{
  "num_hidden_layers": 11,
  "head_dim": 64,
  "intermediate_size": 3072,
  "vocab_size": 8192,
  "attn_scale": 0.125,
  "bias": "none",
  "tie_word_embeddings": true,
  "init_std_up": 0.0398,
  "init_std_down": 0.00424,
  "lr_mult_down": 2.0,
  "final_lr_fraction": 0.1,
  "doc_mask": true,
  "train_tokens": 903400000,
  "dataset": "wikipedia_en"
}
Each number is 128 + 32 x the weight over the matrix's rms, rounded and kept within 0 to 255. Layers, rows and columns count from 0. Numbers have three digits each.

# layer 8 attention query, 768x768, rms 0.0675, rows 0-72, columns 0-191
143166174165129124157139138124098093122103139109134099061131129097088148133110083119095113088094140144167163127159083089106104124172118119172134145102110146066085119121148153092140091150113139126161103124090130151104123172132147118161134159065119132131164178114124130144098108109087115108111094180165102136117156125123135139115094127124111170124120141107125117132140116129132140107178088118131097120120153113155107147104166136120115098143100152162150105121130117106126133160134120121076139164112108134131148152131098139135121140162102175124120088121150131156128095100124096157
110130159130150086112156079118156158148102177144123184137139091145108115125148149117148137087151109078129109140182163118135119135142127132144163106119121143120145138131102090122115113175126082156136121158133158113119076119138107119122143112169105128126155124168139127119142140166130113094167108100158142129136122101146131132128144132133141145120149178119177143148089126127109172128072131156103144128114152133136101092156113148114147124140152097118159129113138125127124137111112082160144130125151158142120106142160123131171174087133097137137153134127123144129150121139083129177
123126113133124115109076183112148127126106140120116178119113137128120145097106089127104120123141128119114149162176084127157098108130146126106121137163141125125175109097140115166152141127168113141111175140087118119107090141162115124132129126155142150097145157147105153121094155144104086103143107136099118130147177099102138136127115119129141131132141155132113143119081110114162126100109138163160116146125119123156113129152085129155137140099108103132143118095126087127082120100131050092175173123095117092134108120196150126155119122138113104156133139099144123169150140144130114134
130139109151108128113144064124091121110118148185130130141151114116141143083119151144107145110136142101103094140097185100144133094145159134108174170112132109121156145151120124132149157170132130133095169137150143125143124197130129205163087117090132077117138130111141159130093128162151096095120111144129149132129097109108122139116130124123140166113152120132123123085092111079113122127134126126111081123097157118127129128090143140157128121126116153119147138113119151089138118106081098095123137151157117090134144160111106130127130144149132133118119132144133107158147102143130137112
143088180125133145129152116139126165175116118147106073115165159155113095149104142126133130140110141148161094108093148128115081145127161190160124110112116143137115089131099092139108146173067174143129159129136096126165162138124163078103105118094110118142105114135121148178098120116165166147082128063102107156121115115125131099111179153197137111135108097101150143152093111100130112124169119167132109088131116110125108148104139159108147138125111118108126114154118143114134143119126119129133137146121114145102076101152137117121106125105126105110099143178150124128136143157130135115
145128131106136087106102116105104067100150114107097056150095162136100119091095127159120126132110105139116147142114144106112133099146121093171081128132162095121107106152133141118106122152107169168147121126128187159123110127141102113148150148162116171123147160135092122146117059162105151160078122103092177100123136100104076134177144144082169129119127114119087171125136137126086183109124096143160130178114123129117118104074153158133107120165135135120096109136136146146156117146101127103123153134177148150113151135121146131073092151152126164145134159168183108129093109128115114116
102165144124128126154152111129128152139111122102129118158134099106132145144158117175114154102142115114132161132166119128163092135150167148170137125118101138110150104156083130134147131146101112137132139128129101118135114073153178121046104167082158129131149130143123137113130135143109131133113100122134127129136139161162114138164161146166144112178138136126161177134118106107118135097118135156156069150140116114115152095087114114135193118090124147091125146087159146161175129115115105119137161164144113183125126121154114139140156103116078122123121153130142121135120126142073110089
128107091094099110131147133090120182108164106154133118181091120098107109091096118054199140158166125091125092117116110108122139148173154115124140125095118162107092127029129119128115135146144125137127183114116125115090107098193162151123120136115130145194111125198146131128099114136121143112137147141127100141088133138130186103108087134090115110085116116140120155155129140109120125098120154109139098138129159159161155161126145160088099105135141157151140120152116144126097159098091129158114105143097126146147153123137127104169099127103166142175126162169090135113103082105118106146
134141152136085069196117149124100148165149143121106132149119135141138125112152137156164142104103151133104126121111117109100124165140140129209168124161171131129112097120147140107128129120152126109158127164134149181139121091141120142159111177154137160138147134133121099175056144136146076131155119133143131152147121150118161119091170117090104112125124117127111150113130114139097104114131138145134138152166149126152141124115096146159142124114094148115139142141138120125119090153170105134101187142157163111121167111142139134152144119137118145083096082110164127116184087109129118146
137100141152094128211128151085151143130123140148164101103190098151121111077136137114130110158105125168077118126104117082127122105126093147175153093137117103175139120158119108150145139121121178118141128111168130090140118154141095096115143182154118098167139122084164124191112124189094098158085148109138129115107141096113067121153093131119118152148177111098191173099145095132159117147128164127117128185149127095130145128156137063158109146140093130107115158152206141155115124098133132151115131092135124146174132113153123165137106177086184134112117095181145141144174117100117108064
130167140125140127118133133142128127124107139164143148171109162178113117103146133090109141186139096133162116105093096186132139160136117162139137140119172136138158106124133117120125119112167120125146076166112119102114085144147139127118118126172143086101103158133123118131138130122148157149147166093106141119133113162132135093133132143127130112106148124084110179123150105128093107132097161140154187091102142114091130139120132103138111114128117089121166193110148111159126132097118183144108145122121092094134169115137117124108110131146132110153102128166127093107162082144152142131
167115117153143123233125152154138113128116138138125142104113125156146102127138156129108123100087170128131107112166165147155136155123108169148151162195116161111115108161124090122090129184142130120128108090136144103148116097096118091140076110074135133170158085104133082214154121133131080129114099129109136103149119103114084132184174157136107153116131117109142125132104097126090091135133117147095167127104132122133126105105154147127136139140128078110111134117106120121106135097135123118121133108199126151154111169160118125143163125159144139106143125152131121119136160145149136084
127165084150102136148160142135100139174157129080128112155136196156153126098130121171140165125187090144138102103109109115091123079166115132158153144138162082127153162151147156165136128100152104116107105115072142090144134108091096120138130142149178119157091137147108150132140159146096136134125108134094077149129137199151120167137089097106080112098154102121098153116145100130103112112121145156153141102086163163096184121138077116134170101146095214169053138134104144126134167096146144149126121099119121126133194137112200118111175073127104140096149135120148156149123186141178133162
134085135140091101114093115173151091113126169169128114109170081130066117113114123136157125102118155118114206153099076115139095093115144054157121112140104130117133116141161099149154132128094107116096131117127132122146118124128074123136118150126149112091112150152145106126140132140121131126124137165165119084131137099091128085136148085144146120115111102136102137129172135098096089081064165147152125134126142099147132049177133107166123126147134132137156125101149080147101118147147123105100111143142166175122129145159151150130132123138142105103137119113164114132157129116067152107
160129153108140145180135064125104132107138184150105144130140109149180113077144153110193140113140153083116096142138137164155147150111075164110167147110122079152159101185135150150115127118156126151087088115066158147134141080103112109158147114159090163135050141166102148090157109110139107125147131162134123153098059160164172116137133088129109122070155110120140142085088150107128123072082184120117129142128159148093113106113124155160125185164105127124130148099123145159149173072136152120097134129104066128070141164153170144112110099133148133144155130097167167101103191125148190135
147164165105164079133132087110147122124061119106106131103094186122156125108093170137136068160110177142109142127108157095131125125155132175101145189150115124139113173148131115123101160130153150130131122096177121071107168123120123110104091113133080132133134100131130078134163143103115119161109148113136126096115110148093123166154127126163099150094139169113123148149117086143167144100118113123114137153107125184147108096115133147154171126101110105157104129084138101170144136152095125092131182133155140155121116118087138150156103093195088104097155108069127124070165150161151145128
155122149102126136165099172147122111123140115191137161117113164112129121154128136150076157099141150139159129089132168075139120128166153083148128168173153120104125105168205115100121091111148088123158136064135098074110077098129154110109131148136130095168140132118148148110124167182103098136151115065113140109134176197135110177145163176097107138154121127148070106170156180142090133111124157094125120108162150114152124181137123133096087149133172093124176099128073175147140124167125147151167149128148089136164086125128128112093146144154143185108116130150138118100119130190121127117
124073188145092089153212095130114101118084126168120136093122105149075106145090196102110121105145186131127151139141174134175091132128117128118129120133122145125160110143132122163141139097166130143110162121089098119123118114119117114123127125098136153164132124087138106106133131141144120131146136125133171140126163091196135214136149153125117153194093152112115135130093139118095166143097137128113142173131068144069151132118094150085146140126153141140099099105156105103103070109131100142122108102107072139114131134126138160098172173129110140096063136084112179105130144155107122085
114141125092120117158150115145135137027104107188101133110161130151122074146144153091147172105134103142135105098175132106135134107081102130140138106136128085126179087131128088122100108136098160140086123162097153146129106067071117160113140194098153163111117106144104120117179116118135126097122136107093138131099124155077132138105115129108146119072149123088121127139151083143105108083072126161140145121115164155136198126107151129096164116127116116148105160122099069126169143134139147148129095124107098096079131123081166116188048071129154103076148092122153116083063105097110118174
175123170143117128195155137146129111115115136194146167078131154128098097148160137136138106149135135136115115142077177150151144112054122102119109125131073122127135113135173091086134079094133108162139103144129140110113162154102098149131086156115102116142117144096122059145148115117117115168105157123107168126155119132119165173118114082115128130140064144124122196152138144151155173136184151136124103107152105150139086091093131103101123141104086102164142126130070135128157181156126152115101112161108158116132134149110090144118097091178107106201099118152140148082118125178108168122
115072153060154176109163141129128108111170117108065155127157103087116083131184106137124119158162181145146152097140141187125064190099128109125117110132135111188152127139077180086224081150119105151107157150167178165109127172077105078102083146121164116120133138153155093145135039178134180147128167122111157123141115118170112153098135122136152114125109142127150118122098156122153158181148105118102111085183116122113117191079117099119126139133135152149160099098087132117078161103162143130171056122124154094171116125091114151091122157138136145088122119149095092132131132132146115066
118074099118153140156133122087106119155195099109153167170141128106150105088133123132128190126147091068110126048104091178065170145122118153156120165114095117161134157108091091180187121050153105141101100136091136134142177115155089168123162126172144140151092133139136153148147118127148110118129108157119136140133103126120137131092110160131127104095136144108078169153126121139176138117126102162110098112125066126083140167077111102156109084143133144124133164123087116175166175102174155138143143140106144122072178143177177067083049130107150164127157126152127206123138111149132193192
124169137092161132113166117099137049151135102092125077130123186122092122114124103137153165093160156165078185065134137160168199070125097101084123141091091116083117118154122157104109121123174147127082110166083090109063152090150143091126123104171117194108050131155162066136183120117184127086142167144049094113103069115156143098103172092136156094073103119168102195164137116140073090122097124147139130129122137161130086107170162154099131151189070177141118147068100124144146168078167130131109136112098153082069148087154145046093127121144112074117128146086083147129033098144121155179
104162137140100135085116142150141170111109157129098090145128119122146100124136142115122059127191115122162070145106152114102186155117161162076128129141131103138104080109122144101142135158105087141136215111165098100122165099099112119114119120155091147137168127215133071115146138106149143160140142144110122101085142138093113142128141103167105131130161114108151113112153155176094094156187181128104110143124185168114114144171149172146136135102129112146143125112106121151147156134145158105143093130131143122126164161173084147144095099147086138128161210092167149083117161147185096097
123051151179175140133155080133107102128152116153171124076170157116137079122130128133105088106165108106114121077126197080125130094183128085088104163116113130095115137129143114171129133144098161127164065126174119112138105097063146148150097147114080124150136153141123153117122200149134144106178113088123117178141072100099168182177104173116121072130144119112105095094134174176111091120113126132102183117117115122113156090120137119174138135110116080132124116115172164162185098123105136117182144178150090170134077130065153110079161166080093154119128105095112151127135102100145118124
122164105109137142140138144119193139078127118136052099075116130105082107154102145116109060125137130142141207139158186116138094115153155108099142110111098110101139135192078085089072133157081157113110209123157126033119140122109163098150098090059128124105171153127102151106105101157113126144109113103098162122102132095180076158101185174123133131160079131145170150153102182154164163151122075124113155154191117140138172141139127145091089153177146123127146147079133160159107112152106108095172145131104118148085075123072043159120104173195133084161125145146138128130161177139156098064
196114158121098139127095194124145121096160126197170115153096170134103155136179134125110128160117149106135168086104116074148079178149132135138140159149122186131123085164182175104131149078092141088120077115151142110165129162107139121078157138130142122118164097097201108167182138165174143132052190122153137089189135132156114097143196163145111122127089060115114115098165180167137131114159054080128093105073130087107115122093116127117125167149183077132097116107116108121096065072102119131102127122208031141171104106136139125102162164154082118090087143161131156115139122131132160148
179115131111159132147186128090111084139153139144133121186142157145111104128119115167147154155136144187130119129156137130114184136170147161098107177127107068129142089148097143056119089109188139128108090181143143198074158104103134138146049112118135160171088146115195128149129159158190103094112127139121117143151066129207114104107178115115137136174117169114126147121159128119115136129063128105141153127130086133106157098103143110137103157139164128173137187074093098089202173069133154126123118150127143143103075120106166088123107151142089097141131134163094179140086110160133152129
120108112107114153106181130137132158105132139083116150139113099141099073118132146129150153098162110134104165155204049150119124137107112151110142139207133060108103136129117123121167120134118161133096136153101109169178166102082079105136062168146173108094133176191157100161165088140153115094208136088092133147151138053155134100054141127093149116104199178176179074198115118133073125109161144149188180171117112061118147122102169109166127123117103148096132131095130108152045087043103100149136097166196048129130139119105216124155094089125066122091134162064087089184090111156095113068
112131083103135121188154078162105125141184150230158114064141135167094113145133160131068150078153124123140120129131166142144160111165122125106135086154100116154150115108106111147152184135098124154135098130076144136168099107133114179089141141111180112145192169115118086108093163098154180136102121127120098102144116083100138122106111162120126153154100083175114101089102161156084144124160145127130120084086162130062118122083061171155137148111183084119145099101163091175178127112098086170157134199138155120163139093175110119104083128152126138165088132135188167146118143133051117150
134148082133109160093119094121121148126146145110163126087115103152110102146091104099087134090160149076096154107140118122168135131148172145065188122164174159069096073131108123114107158117176178127114122084121107162118150131083068148120057157172165140035147092113133100163152084113098131176091141134123140109092203106191124152147136098143129167114122147159146136118099107048142114065181128046120128227120091025119053083119098099163069113141119087115138168106105141162134096064097167135119086156051052145137161097124047166139163102116121143062119107136141134113119142196174119193
145097141073141100113116115105138173128069116153116179149166125109150134089128138146155111139130092113112188195171117113166147137149122129139109071142146095127148106132093086142116108180117118136151109126139131168126165065130155125156134155185100114190034140084098082134155115122115121126128134071112115158124151115137132130114120108088200118137091138140104104161156122158101120189091139163119115111156097096129100143138158162071190138112163140134174167111125114142128109091061114101140179170168080102101122154153174203096140155135116055110151145117167083147145129108112119129
134129091143109133177133122116151162092150124083142135188149106180126136151083158128117111116127086116118150147123100135092147080116153108082085116114163176114136149131071120119138083171154099182162155109101169129186132131160193167149139065163101147125120157092089145113094137097052160136087149103077117108182110138055155132135105128113160181168102122120114141139157120096131106112162166120142134114157113117123150095155135067127101063112161127176106137078110143103174084110128151142114169196192089115152152117121176098152108144108143125154165148155180120128083104159242208120
176095134097173153157103170158116105184136103043114096067145111112112122120152139160159178109166131112144120105065128150116085148095114048150176176082148159142133123122124114079082112074110124078101183121137182127066164105047085172121078149118143134112171144119178147131106152111157057103145103109123165090181191159147133125155157146129118198139098176102112136153091143142088173157087048144102119160099122138180130142123179158125115117039167114186084086098192170104137147128124121096096140114122150116083106120161090119098110140117076121149106135144143119178180112119138123110
168105133114130080141142142105156166133149122140081146106070070123112106105091137179119111124120175164116156124172095124157133104179075131120148127187130070180184159140154143090163126146140096117073118107069178149124171090134094108092109102141141096118072170107097149130147151152127078101157134160087152147152131124152137104118163106035185182082123067131100165106139161089122070096098088144135171120160104153147087140054153148089138088104150164152101181086096093090140139120090155117109137127131089155128143099087173131124099172141121154126173142123080160103108108131131067060
119144117150137133122124142122130122093095143147119143156099047065155146134129093130128104142130107110128118151092119162129118124141140179145072090108124130137182119172146146177130166131129114183140145157122148124106069126100116153132194132132128147128144142202119132113162147104116086171148110146174139103095097133096096168132063120222177137156114105132080145136096151133149063107139168105108119146167115101116112146084121080109148128167150117104087080136140122166093101150171091134146124095135162093127076184090101164152136090074138145123086113147152105146141076106133169078
075082048101058098079136096141106113139114084104099117133155173078092152126116097093157113116131150135155138099114123120083119162142144132109128172109142076068156144114083156116175152105157086138129103115134186137154113079109129120147100163170191069148087162132127184185155147129104125070128177142097173121177139109132161089099128187153149083118126089117145063213069198187169116132142106121091113180116134144124151088084128168090145126113044233130156118116117133102051178136133181107109099129093083105129072093135169111160109088100162150076134117080183090160132118125073146115
074158127124110178184166151117133171114131110108061123143140142142066177147140173085174129183111088093105099142096066158084111166129108099120186117144113084194199146096121162123074173169174136096120185089062148048118080170143173128082152060089167109116151200165148181134097160157174152092156094151187143153089183096145111155069147168165146113167113189129178086109143167198097118126091126074090104159166129150169121153129072176135107112125075185115089158075141144155124147144115047172155185102123148154097115126148119127151128126160176141121125115115179078202157137145197124122
186170088172140141184128094108120115079113162106077121107101140107162161101169096088150136182133148141139175122113135092173135138136055128162175113141143167112192162193083140145131054172120128197151136168080136158090169171116121095073164130127141071162190094135136138133108066114129078191142152095090117118161130129151194073109141131179144131116147164155105135119110152088086149141076094115097123172127141132170015108136116119115152151157183069120147077109048104107091152195145069157120141107116112117176106088145121142076073106182123134142104129138094201048136120112102062139
159100120145155156139182197089097167118144136154117107094117149130084167081155097167172136085102110183104156137093104083072128096164103162122120128182138088125116131131079124157108217159146155099119088155134067191215166108186103147174085167096097169146114154135049124081139109045081124119106105079157045145090197194108127093161141142106122098047165114092167101089132122123125132133116172211143154118133122146130118068110187101196088052173144134127150149082109113079152082144121185184135171091108172098199103110212208133186156127114147117163143091187145118084106087155119161159
093121110121138122127211113184145163158078093082153189128131120152132139134073080172084125181067096162111124081164147051097199086067140113154130098134152128094103180063164146151091136186170190209128168113119099131172084080170143080126169135185077123077135176110192108095124208090177202165127235072177112138142154169075092112124115135099134039103144165143116172091188181092183129149139183144145175129108143101151150045094111121118147137141086169167167093168188126104147134166162148105103160157056074101099111138090144130129171091117121138082156092118085145154126117128228221188
144090127089152165099135146097123066118083059118111145088185121119172071114108168171160194197111130136064089107096126114143064130127124068155121125129114130153178120108088077059170137162122113127125168147032130155115168205171165120111098127129103147148156093128104149155089127092149071158176135136131141112142134130112117105093134133149129151110145133100134158100113117132147111109118133127151110107181058094112160086102106099143126120110142152154120171174048056118145066174120090170146136160132117146149050091115163104173102159105151107195165155127185144075186118123091142088
119093144134115129107156112172130138081101141178166103117107168158086139121097108123059084115148156147094094099115108181180089089096106119143139094077131208105127153128131141096155131139138143170217165125090093093138123164163106164180105112166127124158122128104112139208174108132129128141128173142152089103090151103133156118165128102142171161119134183141147172186115097148153128062067147113130147154072106147080080122145177095099131133127135114117156137105123108115125141150132152116175191198105195179108087172177107135101108119176126161119116082121171176200140104119166122133
112136167146174182159116172092113217103148143131108105176016111113116104121107107170040118215133161150125097115148170092147065125193191130148157159125224145122100129157162097134113178179123110128143139113155092149126167104068137147145119119159055101170088121172158053153171163099054137080176181160102046084151141128170134137120117103200131133111109148137164139083104116093154142189115103081097107111133150096139080140132051127122118091111129123184144196133150102116091104143173161140183105126178142113148149098104117100084193190103151172126208107120118102077097161133134147111
146093093166082108012137137151187139176116162109107121118202137154209113092084085133132141134089157138176089150172170140102108186154127165091141110121103172104103103138140139143127135106139125104133162174168111150081115106158068112202162082109082128139202144086081160133123077170118085155098146131156136157121115102094155182124162116126159126123144065088122152162128092155127050184140073069084085167156121110139087140161136178145100165110166092132120093105080089161104080182167134092127068103148101119144051082193077127203194118170123140145094157151169055081132137161111079062
164135077073117086142138171104100091117174102069062119148137155120095131097182133138156153040169139168115118163162127072175138169149137097160145159214160101138120046156154095091091140099174187128135171185176123207134178125119120151104094140120117119137132111129150177068155125115114128147123194058003112147155126194151183163129199032108176118139140125074126132153161156148082138080118192076194164111159138140096140116155153155162078131137110120150071176105193081128182142142087109148096060187138091193065194084159144160115109137136070114135080169156129066131133134156113182178
150097106124086165162140139130098172128143160105102174117095148122100117066116142157074136159098104141129114112164111147146120108114105105101131164131125082123180136121153175046139144146127165129136173093087096158101096119138147148144141092152126200134117102172118102139174130109154094111118095100103166166128216083124139095110135122067150130049098061101106178137168081148106088143171110131062128088100114150094124082134161114118141162088174118076171084110081174151137136114126104114150135109104164146128071184075109108128145145120095103090040175173122156172126148161121098128
125078162138131115148205137148124172122111105140167134140134155096103145119100066096125139123112088151116072056147062085152176170179158171071140122170175109207105150105138139087188065152113055172056186093146182132139136113118102101102151163117140137179163115097076119194146121200098183175115154146161152111105115131127197119109128164108139131078146220096158077184159200165024157129185134135151073158188130156107145093131164109112114211177087137149175098174130074116146138144115124130141163088074098139168120094188139132111137135174159093158121115075177134121123133170095088100
131114066111061129150150173190151108118109139122162103139107109110137140182105102144118138124093176139093118186129077148155123097141155100153098076100112139047151204153138076117217081118116159131099195162117111136090095168147143126089152164092117104151169137130136207160162127101105157142185132092128144114141111069069099120080103131130165133147166081135146086122141102151104063082120065180069116170151142138129164173163139138186087154169094102114143086118146202120135188160087084136091079044138148176122151164167131105155113119101155153122086124146108064118189098101188069110
166104140190157153152069118182048098110075119103099122163138075158082150108124172142150165118102077105147138092090133093104071134140146087139140145159176121159155134133121152181067196110121100133095135074095181111124175202133141099116157191153139107055116120177117108103122140080167097116164163148128053123209162168059136107090113155121092133049185114105146138089160119077173107081103089206116133141179164121159183180090125067115192103104115134109162146125101143123109107145113136131105139132174130145144072108169101116063091124109138157123136097075103096223083133134116099124
139135168100141106106092079181136087101124128069148162122133171100073126134066138131177129126157149069098086138112085117156120162135137084085164104139131018124108171167154123081151147102129133190135116131173115195154113102143177102102112119107099083150126113070153195108126135174128126182100155148127152143117056087110123110090170106028127131181137164132150121170245110156075130139074175106083163158177086095130106086180146109124109107134130131156141082137183108111073140138111175178144112162143081198163161094153186089066085145123115079128161160089148118143155078134076116090
134135110114107141124110085085184066089118107178086177106179117093106119138119130127121113133145096180168103147168138109106143150117085163104102185102088089135110162145096166086192105142119138157144117185095100169096113131126141111159108083121176114195141087130104142132073191158083067128107140161119122121194136111126126103125139100084164113154143095168172114113103153164100117098094170118160123155158159166080078147115081177082128107070146151086126091162105095078117157093028158096158139100069049126101135094138148090121100177179135092164193157152056163128134125135185112111
052073155083142180137172105164094141169065154120106231141115142128187131166163119052131154168093069123140169130161067111169098172053027089107149097091147142099114111115065110124156149130084168141161131115148120023118164132148134155129137128145123138105192118152149091170106122093168205132140085125147096188132138135178122123110127097090084170089168126187154129090152133165155100120166126157106117161137122120130117133120137176104157152144084175148153108136106154115148108102077139151196078138126081138096129112170108150139162175140158119151129125102223176068173162152107121119
060122058121086118082096105146174061148090155151089105121176092059148167094221141188101074127118169125118127180180134200164076096163222168153082106075085188107067153153079141155106139186146113135098153110186162155148141149135080121110177081126043156143134100116128101101131133141147057129179132132190139112113153085138088161106063158159094196121144181167110132074050167149100175191126146138111066069199100078039126174128165112061123104150105129113130126137151123051152122113163063077092146105122153108082146116143124087128159115137106209192055188130161036129125085137115156097
117153135199169123118171200178157158146109129150121110184096187135161128167123098156148119132180098060129142149122146133071114137101190087143158137183152137137152168132141078172105069057084190196185162160078124147118099128110124121137109094106141179103134136139215128100086142110136101054150128130100133105071139192133128166082115172156074079080142117120153138076090181093115141111120142104073136108106151154126088161139165173171149077180165168105107161091122142173089108135177062110146136145196107063141195107157117170125126125092088120141120117086129127119122103131191124146
121089103118177132110146224162131153160136088131190110094150122112154113125103085152116145140124185144058227137179137167109123134166109149202100078173167092202145128151142061121116108070088199116112124183145143090073202148077097094111154079112174181123160101132223147112120071087131183161155116094163044067122139191140118131135034086190109204130152108115111157101105174148134136144137120068100070131120130117147112152117126110195149103074114111189079129075167152123050099119173115150199106022133173062122104179115112173156079164091075143109119177123107125112155101134214153151
147141165154089119103099100135106102138141121177138162124080118128112125134067070146070093152100107152138112099158167163195151130118093140083143063128083107099112147101125138156067206141069162128157116094106132165135104147146075153091068166125146176148121126099129168142103078101073129178124166149100095125205112144084094111093157159129156166095082098171172091160135160152087163194065089080111146132096095106148116045149153129181088150093104143127103180042108124103126141087119151166127183085087074111147134140211054135106146118160088169134146212109205097175118093124186084116
078073120120180135167129143071154146151186179115089150153225147069040129140081135112113195168118102090198083128138074131116081124102118130129133123148095097114180095082112149105095128115099134152085078113142148119071161113061121180155134099158112117106136142092109106122145121120134218080180143138147142145098073134169131116199171016134157167089112127159195137162112136138041141094153136075101130136150176107099145220118149193117194080132203166151035102102147097113139110164151094154080083145127122138126082131131110163123147091113145112115177104095109182119088099093117153111
139078123113154153120153179156113097094127174134145159164124095101107134106137160137157113132137109120163154054187120114099058081100117162152123070083057116151138105110182156174082165192113112117121084138108112098074111140175150139178172111128119182087084124145166167113086141122180092134147094129126117080068116175131196141132090154189133098122104190127172178147128152112165121211118095107135170125158093154131149169097111120123195087208116091075117142171120144098188127149154172198099135136124174141163128060176119100154175154154050115162105156167152126170190089139076194090
159108126095138160112094166124113144099131157086131181113100089140076104203130094110091108172122096121115127150101117099070153088125096124104135135097084100135134148152174151114112201172122130151095096185139094149172179120132106107182149119089135099109175194135121188073117146110113156128116137094230098082151106121119135124145097171134131118132213168173087104105110146110132140134083185075135126075128161117114175133076101079149109107156137104097147089161151150100136147132106102199149121132151145129162161157094121149102193100153182221128097130170074129094172080118092109151
098094138147153088067115157157114144075089101112129138161145122088144110162157136100239106148117168145118111090106061143143073098188122140122078085129120139076139119122117087084198133125116094196094154067188154120192065076105036145108129125168118167115137158129181132130114145146092096184166132150134103122143140141108160244108097175141090166042102178163127091173104112104101197170131142141083095108178162083149085149114147086097159101093098115100099115131106142110112133143132179088116154122088133095052179147076187141076076185157119164078116180102174107112142114141174123081
175092078127188180148126112128179144095160160094130090138174167131182165133125109110141123152132167204145092093116104172143156082075111104189169085167096150100129098140192106115110120117059096096124113159167141158142089131145154132175118111165167175120149115127151167083099150198192154175149125147235108055140133114116113133065121138097112139182116177127156050064136103154142128161126089194163192139084134112129101095117100082078073112182101150062128110126128124134133062158112153007131121117107089074119157088160230107116159164149128190068175117138103179118173090178090185163
172203139110123177168164131145122068189120117113192118153130137170163107207112151172107134130109131117124148133151157150127163141143182144111122166153126152130094145135098218036216071162193093148146163060150116163171158111078076052112082136136184058155198122070058124124150161024152087168129137089104104171108133070144173160153174069164097138095126101084126156120121125138118124105108161121111197104116146139157167100151056185113170144153172201104127100158112132047175120166135173142099140180056098138149088086116181163096122150165120156071136095155119123087141130107199157131
162130024149097156159092119096087121145152164118110193124089181097143058075166105111124093072146165178146128124128118152098132061121078096147112134118064137192143197079130129037103153116120119185120093113126175147105104135215104094131159131181133134117078174139166146117104145131154145169134128112145123178108115112145116174115082189169074128131140081160146090131107163082167135113085104126166159093059099154135102085094138084127103122124067117123099082138115143157153141123086139146106138103113097131125185070152098131139143185097088127164106097141197124087149170180162111169
099149159107118108116112169112124128110098115105149142122138115107152128157137099146134135135105155180107139145088137132109136119124111139109127092141136111160105137160126099146141124119124120128115124135109152117144116112117122128133132117130111144139126112143117143117150159122103129123119077111105117131154140105112150125123109124139138091140119124143127153116126160125142134131121121129101081161135132127142152115119131124095122131155121123125136139124125123138132135098109155129126156148122106107139100157131118154122145098103136135140139145115124128093147119127140123115
112114133131107133145143162128104127134122134102092121137134111161153149142159146163116094136115118129170113132117136127155124166131123134132116097160121185174127121105175124166171123137133118157119134190145137145130124131131094089147147123131145153175106125120150119097120116110138109131120114146135138123115120099090126145123156131112083126119136156134153133118106133113131109151130151126135127126111147130126114163179114094131123110140099124113119129125126156127110156126120154120138079160151125112136109120135153125121107152121149111060132173096127170090145138123112139152
115129114130146140134120126109093120153125124102134146093130127112121122109118113140132124098130142128139101147109113154133157122104113148103123132144145129134128125110156148132156153125131111110117131139127147130109115076171140137132140151094106123159109079105147135137106096140113129120126102151124112119124107127106143117128145137139075103132137133145164109130121121116125098113126119128132144103148129113110127122155111124138119125119138074144133125114110117145160112130138125140107102114128134153138093143122135117113119118117160119151130111111134153112172124146116141134
146119139144116126133107122150123125133167112117120138109144151111158133130120140134123111126106131118153101142141146129147164118146126126098126169111122120112160085094135118074145127115137091132101125110115115115149118087128124154131138150169148126153133148123154129120129131142142093119127131163138159132096133125143141139134181121119119091116122128153146151126137130127107126093106150089146111095140126153111138142094115135123092129100113103135117128118135168162087138131122137138112155106132157138114144142123112136147118153123147110115166130108149159124147120089151111165
150118142074101135118123122125144124121136118120114137161143140141124139128128129091144160146115103133106141154130145089146142125108137112138133151113132140106128122116097113089141117131149125125156141124156147128113162145088099143098124127155115121111147137142108120119135118081128139130136139146129153154096138131141124161128136149140100132173113091142111125126108100173156133127102147133112146100127152117152114128157121136164136151127167126129135109128127134111102137120122095107132113151121131157113167108135115137104125148126125119097136125115156117126143147096128132137
147109148112154155105119120125112101131113124141138147130135105116098121117155119139121124117129138115152153113135113133138099121128120123122119130151116124124135155140125139106141145116132158143127111085110104105149139118108117157122125136135100116138160110130103138131142111143120116147148098125142160146092125138123122127110132107126148141131129106122127118107163127155145099139142143136094116119130170127127125136134105133130129122128106121087110149153144122120140121129117134124152136138117135110143151120113145118142136115121125156133163120137118094164154141140124126118
129103109123114132141147145124106151108099149137104168133150108133173142131116132151147113114148138086143136153127144112105151148118164130195107129139094159087111118120157141138119140132146138130162123131142156127111163176117128085097158114128114125137140119115126119117121141152136129116124118110140122157117128117163080157142146112107134138127142121133137152147152107113121136171155128102119119117127159124093123117152146130171114111159125133114098139122106153159143125131154119122087099122131106129137139141153165153123131116114142098129121128135135146125175130120104102110
107125134157141146181130143134110107135112119125153123175173172144113156129124153113098119145127112145111159125123134134120139097120111146131161100128155139149170141137115136152135147133102138124131115093139101094133113120132152156136124143157125121120113125122116127125082123143144127104130122130098158120134147137147132111124104130099128113123124084141122104090151132128147139123101152106153140124152129119115113148119137132101132128134123135129124110130143129117170111114131099122122134120131163119146119131135141115140119134119142130139116118153118097111115126136134124132
132130175114139130144093128104133110135116116159098120122137130160111147097121137097137119112116170138094120109177138121091115080116133137139121108091120107140128097137126110116134104107088138141112096099127142130059154134142134119136116102176130129120134116113105120149132126117162124129128125125102151157127136141097121122111144139146133126132155129127113131109115112127142168133119111113156124117166157105132131087113117127127131150123091137116116121131133073096150130140111123110145146150118140125132152146150192149106111158139121158143118089160110124131121107129127111114